Weights of a small transformer language model.
Training: a variant of SOAP for these matrices, 6092 steps.
Each number is 500 + 50 x the weight over its row's rms, rounded and kept within 0 to 999. Layers, rows and columns count from 0. Numbers have three digits each. The size before them is the row's rms in percent of the matrix's.

# layer 17 MLP down (transposed), 256x96, rms 0.306, rows 221-255, columns 0-95
108:471563508547489526465463520416407495498454512592425475477505499485491470566450444450553449552506552535449506500496442498442509513496568413501505529540485497476499469516443495548551482501548446425500539495497566534463524538417488583445493482534474439790527519461504458499534505503523481478
097:532513530470528518483536563498496459545480489513499524534468526555500483431548428504490540509514491510549509428478507662437499506440525591543465466507429441512490473480513602553476480452502532535514622452582523480428564400434435520562480505485444444423536520358426451439525512513395439462
096:463488544463526486565522429512458528609461482437475480528437447522470494474485343517454527576514524448497518446516497445505518517479517478528503362491408471450450500508509496467589558476456539548527499535498502504460569481450491451486585466547577496570386566557558484423459461405394536435
097:491444533503541417490491452481505497536581514506490520462537622503495467443492527473569570502475498568468526579595521434574512454464530622494486447511520535555505489473402568532534506401554565539433456540538519499561530438515459585564532518660486560490574512465577530540450518489564546509
096:509532499458512525466488592445547486545479468352456560501603481428512587525516492537474462486498492483551458511486496478437587512496496496476467482481576441499517539547491447567486494440481440534461500540506446541485432500610570538538531444477485522674532448532606463539484454581551592577
103:509441442475459523547525555454503486459568543346487443461501498550530490376436448515443501507533535512536491476533509455531501540549497519513584493450514483541494495506558491516512514441556390597474484504543455427479533503468544442418373515554476500457449383466479506538532588581382539544
099:427592401529531515466424518457465467469520460381473465520562500475435503481508505451565514567491474593535497560474502615452432461486499516446540484444475555437451483467498506540430499642416519493571468439483490557576450388487543460584517546426463487487454446509555513498409513481468498514
095:464423546536484395499473478569439480504496475595414489614461488546507541477497507574523543555503462478470490574484384541538485493499473487523463503512469474532571596506447537503475434511514532436542483401562536527527380527513370511532399500507512458493413594571439488447512421538514474494
100:538491457476478462494456603502535596509440485535474580513510508547531517527539454455466546459511521487532476573478520573499515472440549435436521467475487382477525492496454594523343492585489508503566557465441546402454565488461542425481459494618561636502418486489529545494532537556486502482
097:532431447542476513482359515540441553397405498509556538456473421513505532535420486527437483488547571490574479501512518458541563500539557487496544630456482486563531445527442494430516369516477411530431472517501457484449484492543441532512467499546496435484523568520412476569483433452453409517
103:471483554453393561459485481502407455455582530568501526516514492544497562459496479592398603601515499473544501441602502459522534528444428505465490428436499552527457486472495495464586479469480457425527417508464547431485498536555413447461492368528445555535504454521498483503504507443510392551
090:543527464509578429519562522534506515453506588524471498512534516529500436480558462476352556559517491422493496511463465498454486421504453518485485482435450496525554642481481491474477559501444521457530602527589470438449381554459482563576488543555510579532427490520556416538464497538541499385
095:540436449566595548411558522598511507489502496622600565595536440496545586481463495463495547445544531528466479446490451544451451542462514552535537586500528538505534533438497487630447560566457528590524476531522464439545575445561543481466502419496476518532567497556531566527503453507518548516
107:615520540503401427480493505381478493468480497457524489525574483575528414487473523443475515479437497431523447536598454538449473494557551436544440498423497490515517519532525601462495551610458538510471465562505528609457542627502415500550520495492517473474386464505480551514534590549527498519
097:497470505402468478547498574512495569462485469405468508556523467545558463463467632481373443469350506497507595432524479479434570458459524509507529444469549494439547509540544477560496485528475593535537464495515469538418538433436546538585509516546446527474469606547475549478550501555488507558
102:481472529676488526548497440491570553465604473328396473509477470569457523514476540470562525483411485496524488563581525528542483486512421583564453482503436554420532527458515497480559521509509483457500449439531522436512537447487469534427487517465532421507543445507482454397472510464510536486
111:479540439554423575528561528533536508487506507660428455518467472445416482480440484522516613501465460544637468504505522555532518548487513499538561527450472553442541500539492508540370501492459513475520504573493473508565632428558543579461494428483399475537495475504490440561467523474546486512
097:534433520523495494467471467522460466489534534363532556540456417519431490571538488585535561578545501502488467437472513532478563480488438461525564562568588483538582554512505552537493461464462495468508426488445474503452483539492468490496545450573475567320551422515450382448470549439537475477
097:470543527484520419505562551442554523441512386403545549520504469555587561491514527519599536549483464530474489422419415435426487453505504470574415526418486480516439563491463497451532475427488377588540478469474487512505580540468511454530462424449548511367461495514527531508478520477534449530
101:562599505508628518491513514437418488433515462564518510567423519614497496532503514511475517417420491535526603430566564524451496525573499461493472526478396476468453596461548487451478518483498507485495497513512414446605489474503463507527426539513507553389515515470461462578474522464621471555
096:404510505488573493485533532438439534442502441433453498494435496535366454509496444628542503517528512498547457431475506534471523443495499525436538397423535430553625408430531451514511443512461501551449550485517506472501528392575517477540605520599472477489474517465551476477509494478510483593
101:545481590482531427494527479380541590475549532478455481525455510512435528455508567538521515557523505509587507552513503481529519462433386458599530570490462491504412571520508541536586572496468495369490446429637489555413548482518498460442477443445516500510453454508488492477502402470513433494
098:560530642519424567380511499555457522435429480490500584509514489519496522513405536492474469454529516555435447557549524449509444468538555485468507563501518484465568499589526458469446541497428475532482396485491479460537471452515532483472498499454472420619574531471591447565567582502452455584
103:575483522526544513471480400513453626440467477472514532437514542501496508571519467395559554435389454603547548523534494455468534598504531526472565404468496466463467575499482475494487559562463500480486466540418538556425477509470361554534462481505512442498443470531551445560478472460476598534
102:439545545506560485463424588469506518521500533292479513474501455480480590509511511428441497547474550432448514399533481510357406511440511448432579526459480500472424558511530493514540471577493460492440522463444454513480533506548531480482552507449486530571443500558513489553480594522553469499
100:602523498602504584482521479508593405481573542584603460517462489429463458454424493440606483469443509520552475489520591595517607527487545495459512561506425518482491460487563476489422532541496451538494503481469466393523499488527455501496435536391428475558514471425461466555504526462538538498
100:535451538476576487490368496574482552559533533443521501473430421463462506600550572533562453583487570517535508547560412499457519518451474508498578504583450463462422490560529466494456472523531532481498563555451563486596560533509435539597488537555566491443519518485628568557471494478487513444
098:380519481490471457466518471489464473510435465470427415483503444549463434479474475478510430526582474525604568525512528543492554450493504549494522560541502480560492524495492405527494485501505408531527488476538557510470509558504359417555652463541592476378435575489480416484485522513490427497
100:585463533482544474504573468455642571541517491595550455574582477529487523462581436523502426437502523517408540605436459552504453491480521488611594534485460431545531507511473518449414495472520514499588595449485461493492552520415476550514517461428472503487543505568541581444495458482492473515
099:521511503463595438489470551459481408547462520522474578497414515390440491501515492551476522404502507468531472463494500450541469394504491490648536502510576554498476478558568377492398511378503518465557379564513488515457506506517564488434497496455538472464471475499504496578519534485461403482
098:590465453533543460533477577596381475474497628647556522499427503548540383567486536442450528510531579512552547532526563464458507488565471469497571487527524449450548483483526518505529526432467452526489513577504434469483481562573550427531574516555525510531488458496505522543479548414556551495
091:468487574498458523467443505576460530509582415448478481422503499461464416477412496482524481498418482419482506537494515509526414538521547481428472500605536619519412544531393605504512491475491478509479490488561461511425384455496533497502604483554460503517535412555597461560475526564466457524
103:534451487533557493551433456537486554463496442510573496545414523510498517523465499492405481581543519461441551509577460515505482553546501527505469585516463470620543537548415598438604478589444590478414387558531619548545512473482477489539466439498505522518443498494484467617517474544480524485
103:539467470445505530566442567481464522571592480616514514500470512462611415568528540461425527444576522526549472476483463507507553549509479432509448364496470490520569503426588439508530502499559529487516357562492454537502526464443463429448583440485464473412490462433480527509493492505560505438
095:519475477506432457474544509456493517420507467645502475497490440529431543496542514534525553555496529479505435481532549425458523494513474565445478451421468500489453480556516517475551472537476551497492437464544502523456551522543438298520560467510456506538465466390460668532468511503596536463
# layer 17 MLP gate, 256x96, rms 0.298, rows 222-255, columns 0-95
100:519516491571493443448545472484408436573638492470571570426479378597505493573497480470480568512467539474535488542498494472528496445505445496481512528533454501528499459494423500490512517536391458458547573434452627550509549518527483450457617461538445490507372453458528461544516537544502542484
102:475571526503400541548566473491486461546505499540485476472519487566490508443555494496571519515516493435430446433442482461486584448420517485520524390620526482522565510448404451486481562515367499513525515474510389492448459517511473494535412667438517489577463487485492578480548512472457503463
097:613545616516510476441392481506592506495480509531419545467479580544433497562447428582494561468506450493636465432501503466521457554511528497546484495589507550533460553573473562543469564428539575558517480515553509559457481502531491430569503525560476422552408453500491533514542516452459544493
099:472557510506475476521513441489538492500508504427457464458521437586455464490531514529553527516500569481494495498541517543484413421412455511493498434443564558447448523489609404606407524509531463531474519479621552435520458558425600443547483525467534454604519504472449508442501520417422502392
089:506474443523575426581412449559479505439499602612477517590474460574538515502402517473467497566554547507574505537515472503482459563551539475461634511515543449538456498487455571472513498417506505437504428516519462405537505594528455476499505382452534527537498532497453467484477536387452464485
102:514627461486535467512599507424512534526460521503486499441484513494463456511605476495471543451524587546465502583535441521513470454523516492535510387467478477546540487504575609521493474478553489479526506544533446536519553568435426447408433500538437412486491573592450505465587464646451520491
100:612462500458472471500489535503547428482515486479482471598384496562500483467528483480578504531593520589419531447476476468534516552479510554451440479593505584491430494504498582555515419487487554437372504380473522554553525544516495444448523495476481480482435500516519377390482499507434531481
095:490425428538393501433554497556487491422602391480517504500537526487580489503470532506435451449391445486496458523560564520543478424478466567463473515559434548472539464571505573355458586492463479520549552608526450513457539496503507457479502448505478499535512492476485522435621429517508500542
097:535456403500437483569485491495507520500474510550489549500475502592457568528498503519504538476463526484511485531576578478497536577546452521496577589496360451527551476449524570495475614477457412550536491493511469413552513423567364505510522406491584447570457479546550498404516481522420530484
102:447502528502606495545501455488531578473497435474465461502533516541498419511427583492478461427524521525472461496536410444517471427450563506508531535481513432467510476478568492443452537586553594537446442543524445634498568483465526493506411567400512594493390580424518556556501532560513530471
094:418535498512516507525549513525436430519493567457552540441439430444523557536520472555518513487433539505521450506409448549516406566504436506430492471520631524463418514520537470464479471509537577611424516462585616533593428532442506488488508564494509523547458441462485530589448565512449571529
095:447537425540544474451580463423463580466523501489508514519461411572524510522466456474516512527487539512446422397485485602564547572488456524434533587561425482493485457459505541552526539489421546573477452623573511436513462504511534514472468449496561490481432493616435428495589503569537556453
098:447484421569494481487543554449570514418516488577417492527536563415454401453519421506481510460496499526502508461543407438449469453647501529545525537509570585635590451546436492477475487476476552479508492535505549558415550446521504479547461529476525557509545409481531531455490476503437530573
106:491557561466527444480552546511627455464518558494516536493373453465542541468553524535440451524445465522568538659517514538397457589496458610501486495506413466531542529471496481489557450442495495510473466510551569493528462594478594510453531522568557510477544481466478529484617529490427490495
089:517468479551506511593577480507375558412506460413560407554498468518539524413469542596506507542472558552531509492470460566492479573510502536540579522501544553465448555528518546467580469531469504464549488492539468526481610494513473489482367560428521416502529417372448470497552516520452505513
103:400483440477549573549425584594538603576501448575512458561491539505512445478531414497409511451515487624475580447423549496488426531473461505509463488458457441525545543501508510517484541465441522464453516457477516517568550497459557494458507555524489594515430506570417597492468592477509504436
099:549486464505515460483564444538493622466598594478504468488594522546527569480557496460508432509438527494457430452507518427487481529510476449473467436422528481454569527453499522534430493520437548640509414540524469461526484538612535431475493575472399482477541517463453498531606499562484595521
101:517492559487478561560480452598498581548501461550468527543528465519497410555449517607443515432460484476494387536544458517569548460495493483437474580484453494592580513459513441464497453498542578409463514519568550503521483557552510574492437561408493475517554421426520501566422551596479557523
103:597498570519388532459486396543471675467484565543490473543658541550499516486573479506555571444497471539588468533423452457550573502498532511494498490483477505459591490510560472484506502479560550560508449494502464459427477537527523476514530498428413463570518463506422456511443460502476525471
095:519524449520437459452492508400433507566530418522549462530508485419442484574590437471542513518499438438533419545464525479581414591556447526548480540543512491532526503532565550540489446501580507482544525453476507582495511566545499424486507416491431548628430556557430481583530459511589508502
104:437512473475459548499544465444543552494440619622496467524476414563439538447593567552567460434541525530515466477513568582457601554536566472461517546454502464470573558571539539489486573412478461445529494488456412577507462466523455505419446450473425558539530477511531440449472542468481517487
110:506425429421505471434441486363523442484514443511474464512559499545544544456479448494493502515500529496451464589546468440431492439543503545520535547562466422478494490471540567407471551571539442530420526517637499510573497479482574456458547457445469530543462560484563498490604534593421526568
102:475550491461486483489530345456526530508421517524529569481536545543498502460422517464582441530546560560498530529501542557349466514408481604532498524459464519476465560532480575480540518487489560525428562423438397505521483562539584450389513525503537586518489459492505554543521503510533410519
105:476472430521509508437496517470501474431616507520502543485576424494568542514470450369417495488508486597578515410452508462454519528520543483538525497566520495489456530538517528465563548426453412496474534552494514541360494453522631449462519435550440517523520402472561513486519504485601439478
096:517571432566519487468532418381468468516459391475460399546452527460514538495435553398524506455592502425433509474580460544517495530619523585450487480528552453495544464417466481507482421362478493530495517448478428526555559448485473506550499500506536505553514414542525505459565528494472458494
109:562536397502514533538470537478462555492557501550406499482515441529461464457476584465507498521447480551551500479493575633490522597541387528461561573530590487479458531448516484477474460415533473538444500506519466373535514483554468531489444446530495467544611507489525408569466581565470544428
096:463429503432568524526535439558464431483456569504529576627498507494533515428532467507536505442423443552518483540550415515486441561470541484522490536444569484524495522505493485474611526551401532373434495463594616495532489482437509562489564486540537517500559496513402510410547576466491516485
101:570490461464525520520542546458381599501494475492407482487468528504395483542489522492494478379444500524500408461556537481447541454543510494511574542494596534494655544557526473534548557441592467525479490606477426454451517493548512501482551555480487548435543475540500532494484601516498416442
105:550423470576572531493486581583466519509492554533468551478503471544527592472509470381492466448445516504494431459480511507526478443591524510479541609472519470660470514420500496550444554480514551475523531544551559542606407480528527490492422495471596445583479479524504580509549479464580476492
093:498477421559492538492437461533490522504507563393447489505540531449600508495505511494482583487443517468622420515424493533564462629519487444531512450495517472537524488600470494362589492441415489479459532590466486463543501530546545501520422421473511449509435499488490579490460506566528570425
098:537528442511456413511495413490518581561522458420476609544524509558450528587504472456502432487496481520469559525492533411540415515538587469447532483536502500549520523614481439530483461438533470554437529400595518521449549519499495460510492520520537561586461458414448501604577527449433417489
097:343503471493543470472522445544420529424608545490510591567518507488470507459489528534430458471561544452495436508569443535556552532418514503517522505518484460553478545562517452482436500513410629571466515473461541511490414440518450452519572510459555578473399506494595538569541520534484531514
102:512569466528537528526581491491437632551510574483481579493520540558443431497506458545486472484483544471477485434568530546455523423534489486449394493461546469533485376403469391536445494492484548470546567492487442519461560493521492344495452591476540586554455510484469470489556489492460532564
102:540500449489401539481485460431556513420497482530454564542510373411571513469517421539494386522461481546477532554428408449470488544478476522552495478556570526501483649489576531479481511596405499485382492543523494433576530535497552559486520518456502469547505497557525467577509493516505483562
# layer 17 MLP up, 256x96, rms 0.312, rows 222-255, columns 0-95
098:508518482489460558475493503508519537525451534485508556461482450444511400608411563571559594472483470480531468483536484489464608531466513521468444526541547586456463449511478449394431492400545478469507591529521521544482541478539525504579587521388470524531436484522481498434504455594563634531
096:506497513400526567561508551549450601535561513476480539517569405494486567504451520569569509463504523446451522538435563518570490558473457385418463559567465465542492515530533538472449491494563514437418439407552506455387495488519492562445552504440536512547595538497422556476560534457554515549
100:565500508467538427453457575536512523499486496571493506501503556622512486547516393540469497471593603463493548543562517545441524571514542543443506482479418531412516503557480467423583498534412425550546500509471398528422440500579626453450483461544492503497490547507505490458495426421443480449
103:503513451463439434496529487522623459480472475478526482609417488493420417462564505468444502471563524521501437519348488533471521486483477516487450494547547527497399538442593550550496622502484505456493475478497552516588501513475486519558594532495601454512582548493491511636468551488539466529
103:430516484484432514536525576481410546419462437480556500480572500425491532410454535612467488486451460551445489542485529468511551461455439571412465478568489466486525563551547546522496529590478428482428545450618517450497533509444559468438506508538461432592469444442514472566594557545477455453
099:442498505443422559515460449481500532477495548512538513473563506598534630498535500487494480528511406501460605498499430550476470393489530531509517538441490474440504637523490600498512492427551516460422462561477515461414473517498602484561452443440501525512535473504480629508451563614488475510
096:560545558588476510434410514467475453500517473419466541520468544478504499529453464546473445471460670360490481583488526593421459489482487557524516518430552509467427497510612429491561545500523459596551480490551380514511539486435451560510513534489514547533547560452536533529480512459516507510
103:504437464527439502518486422497434577475522570537603485605434473522543427577540434511464471548508472518454482491419503439558473503524542494463430468436496590472511521530504491464582477434505440631421535454572474541462540423485518438484436460451557440448523406569568494519555534553515452543
097:462566477475527519513496471540489502569456486423528480503647563565451543541605507582533564493456479458422439551419504536590517553483492526509467490493560416513489491440473598467511567635497504447496377514534476489496537496535519420539577468496483534529475493505448398514527597450492458475
103:533510442465584480476513558495553434537570497510509553419536536525524553495519511336451545531432459560526496505510442518436457454431530528491498558491407519588505437497455509568443505547543457425579573451578446534528508511437457472553496424543540425510399590523509488518535477442514605506
095:505486569486570537460420470477497465439491522504405474519535511533575527595509636470611505479439478446492500570529439605460502420469467476496528452480435496437543519448471550505556570475494453456570520434497612509505545493499559465452462572593576519517544446419527485504517475487378523520
092:482495634575441542606522467480510475497543482399498452444481510493507508473548538499495461470597491576550476509497608535503514438573522554507544469453476467391537598543530425446528577439605461577410570472453549485506490458543510503400529471460464485466474433472523561489565507509487468556
106:512478514559477431505522461522467555481505545505534513369504527502515511519435579501483430552530458540453409556489482577393493520395500525459445494536517550502626536573537515512493462495550546429508445508484424472538583578353492529554375476462514497498474525478528563544482450596501502555
104:655518469487568482438510502504405445423440465482481488500456544528512496465537545516460540456536564521587423489468514546510532412399541474505572551449600438397488523493512541562465493463493495438466533480510458537535431538494564487537426530539622490500583559430513541466529408455466449493
098:507423463631501565464487414495497416568462483579489374519462501556400424484488519467463512440484535513491544586452542443601450442556483439501490564475442489512526518478533541538402519482522553581439422558465475437498497457537526480482552555530487429545466491447550512437491555466526496400
103:499479569481396461482576473498428481539494496577573520527450482406574502504537542510537430437514555440509474520578478518545422560445523449421473467480507511496507555582473455533531473467473468456471585488541504542498642496524525496440597506537435473496542460478571523590562429553523487355
097:447516572538491501562484636432482572493489529449504517521531516480513560495553560533598420479522440515511498451574603486496537520516426553476451431509430473526386481516565566532460427507443513508482484518495424498536535548582598505576558500523455492481539459400576505489514598603491551509
098:571600552487547551440535491523513455560399513515480461520488449478483468557469454458488465538474445556487573471507505469468551439452537540439611573511547492532505494572563520491362501412468590559520488517588480477487517501530425572442437432441454551544425479438494497573417517491581511437
106:599563437493578529490532470484591462432501511454461423394509566639534507472493479406559487463524497504560545461467508509527571526495504509492474573458505531516484530468537461510505523375556407483589476568450457454587524517402494499524479612484541460549499465458492478419467561520575509461
097:500452492499441496541553523425446523509436545581546469541580442474467490563599585440585460550571585612480496486447444502543516501567496524530385445527459493494450481540459534505502601476583448536525514509466536533557512494450515416449575386479571514453476558529436473488493524438527490422
101:493467462389454611494529495501484493533482456471563485530539530534525552532438508509477517504551469581569467492530591604484438540463519550435474464472587563523508463569593577526477506552527379443475484526467523579424578488489528489515490609464477549555579505508549491564507568635467512502
097:491551535536455405535488419538482490467554439631433575470441476557540524556460512465480534442491464458489472453462602551466565469462489501508536565459496520444515519351493558505435427527513499552510458439434437448403463477521441520550441547446523465427468486457492380582482514475512543493
101:562480494565497411442593469423526527506439504526546496430531545450580471518520584535524605553483523594454509549450440454454544509453423534536517473642503419467487443589490493477537489462539449579433517431472451409437481459521540438581492527555515548410489476480499520430498521538502457500
105:438469461536512538523558529444459439480647386553493506450524526469566470510527515437558467522507447522519507468473557546417551578556499470443442473444495392564508476480434456457487539442515381481495538507508552518510546437461620462418503441527508506522444397450507576531533443577496476483
099:529443510552493503473374456421472468581518507459566506478548411528515530453503479602564469510436577547566539517472448469570495426511434482531483530428513605516597502434385505452564455411526500594410517513486463551451481466479505586536509503458509428524474481477555445485467523511587469463
106:507442515514497532537472471564461561476579631554435489453529470560551440470540474512536489456538505520488548515563512665491510571509458560372534604458454488454553512507508458473518489454502528480489503499539431445516524473568470605516448423437496554466452491513535420610508473432438567514
093:593503466456551451541489543468581503482507465511413407508509470497486516548449439512487464393501453519524515562561414522554481515454521415503543511488466584466494606487594477473473572521485484469408515474590511585433420487515412495478495573536474564492545570509594480390510536581501534431
095:498423519486573409579452497421508453472546371470514498552435481451411427476536542439486459472527446539469492509517567451509506549464485526511400520514539575410504494581484424488501504521498461500515552508443539549505421458514552538451416565443535476486527453425473495591585450516451626555
102:466453478510445543486507463541452463443523478444386451493556487473506483451472464562499424539513498543512470519549500509529490543514457502432579489527472471613453468482391541543550491497541500509397537583509494549530417486386609461569593478450379478547509503618496426469492444437547472533
094:493424560507436480519442507487467463431438584589433538478497537473447568380506511500561535512483407460560543520537536544538491433484530465510544571542362544500435437519452581547392560439505525503422460476501491515475526542539545440437456547503550431522445478420502495553471461393523495499
090:600423510475420450473512371495526552513600497390509494518425468441567506459471524387481598551505454456554446488490487484568501544490550442480475501400543492509562463486494504493537502522517569481476469495423424471628558480576449476552488468434559463515532477518456429528517457475528598502
100:441523459420494471451570414474496492430437574478472495517516535494557563534508543585481536533437583504526512518540545535458571519458489457384469502448519469498556534587421453595635524514505514433573437494491539390535586510565551455498490440501499546573521443468457458471520526402538533531
102:446591492468512474521532440455451507526508490492513481532543514562551420559434516597614480438516457486538541479512561444451515607542508530423536494453537478541558412486513500526531508503407524464435478560480503462518468553633466590483572606456427558516514580484583539470564509560510475429
106:508415501555511445554392400532497464460490441476594485472513533551480441546457575496540512478540484447452379505514477527541517493511510476407501482480456439585507443516425482522577554440415587461501515527524484434472486489583435453497441440524457476450430481401516613497436564495515500410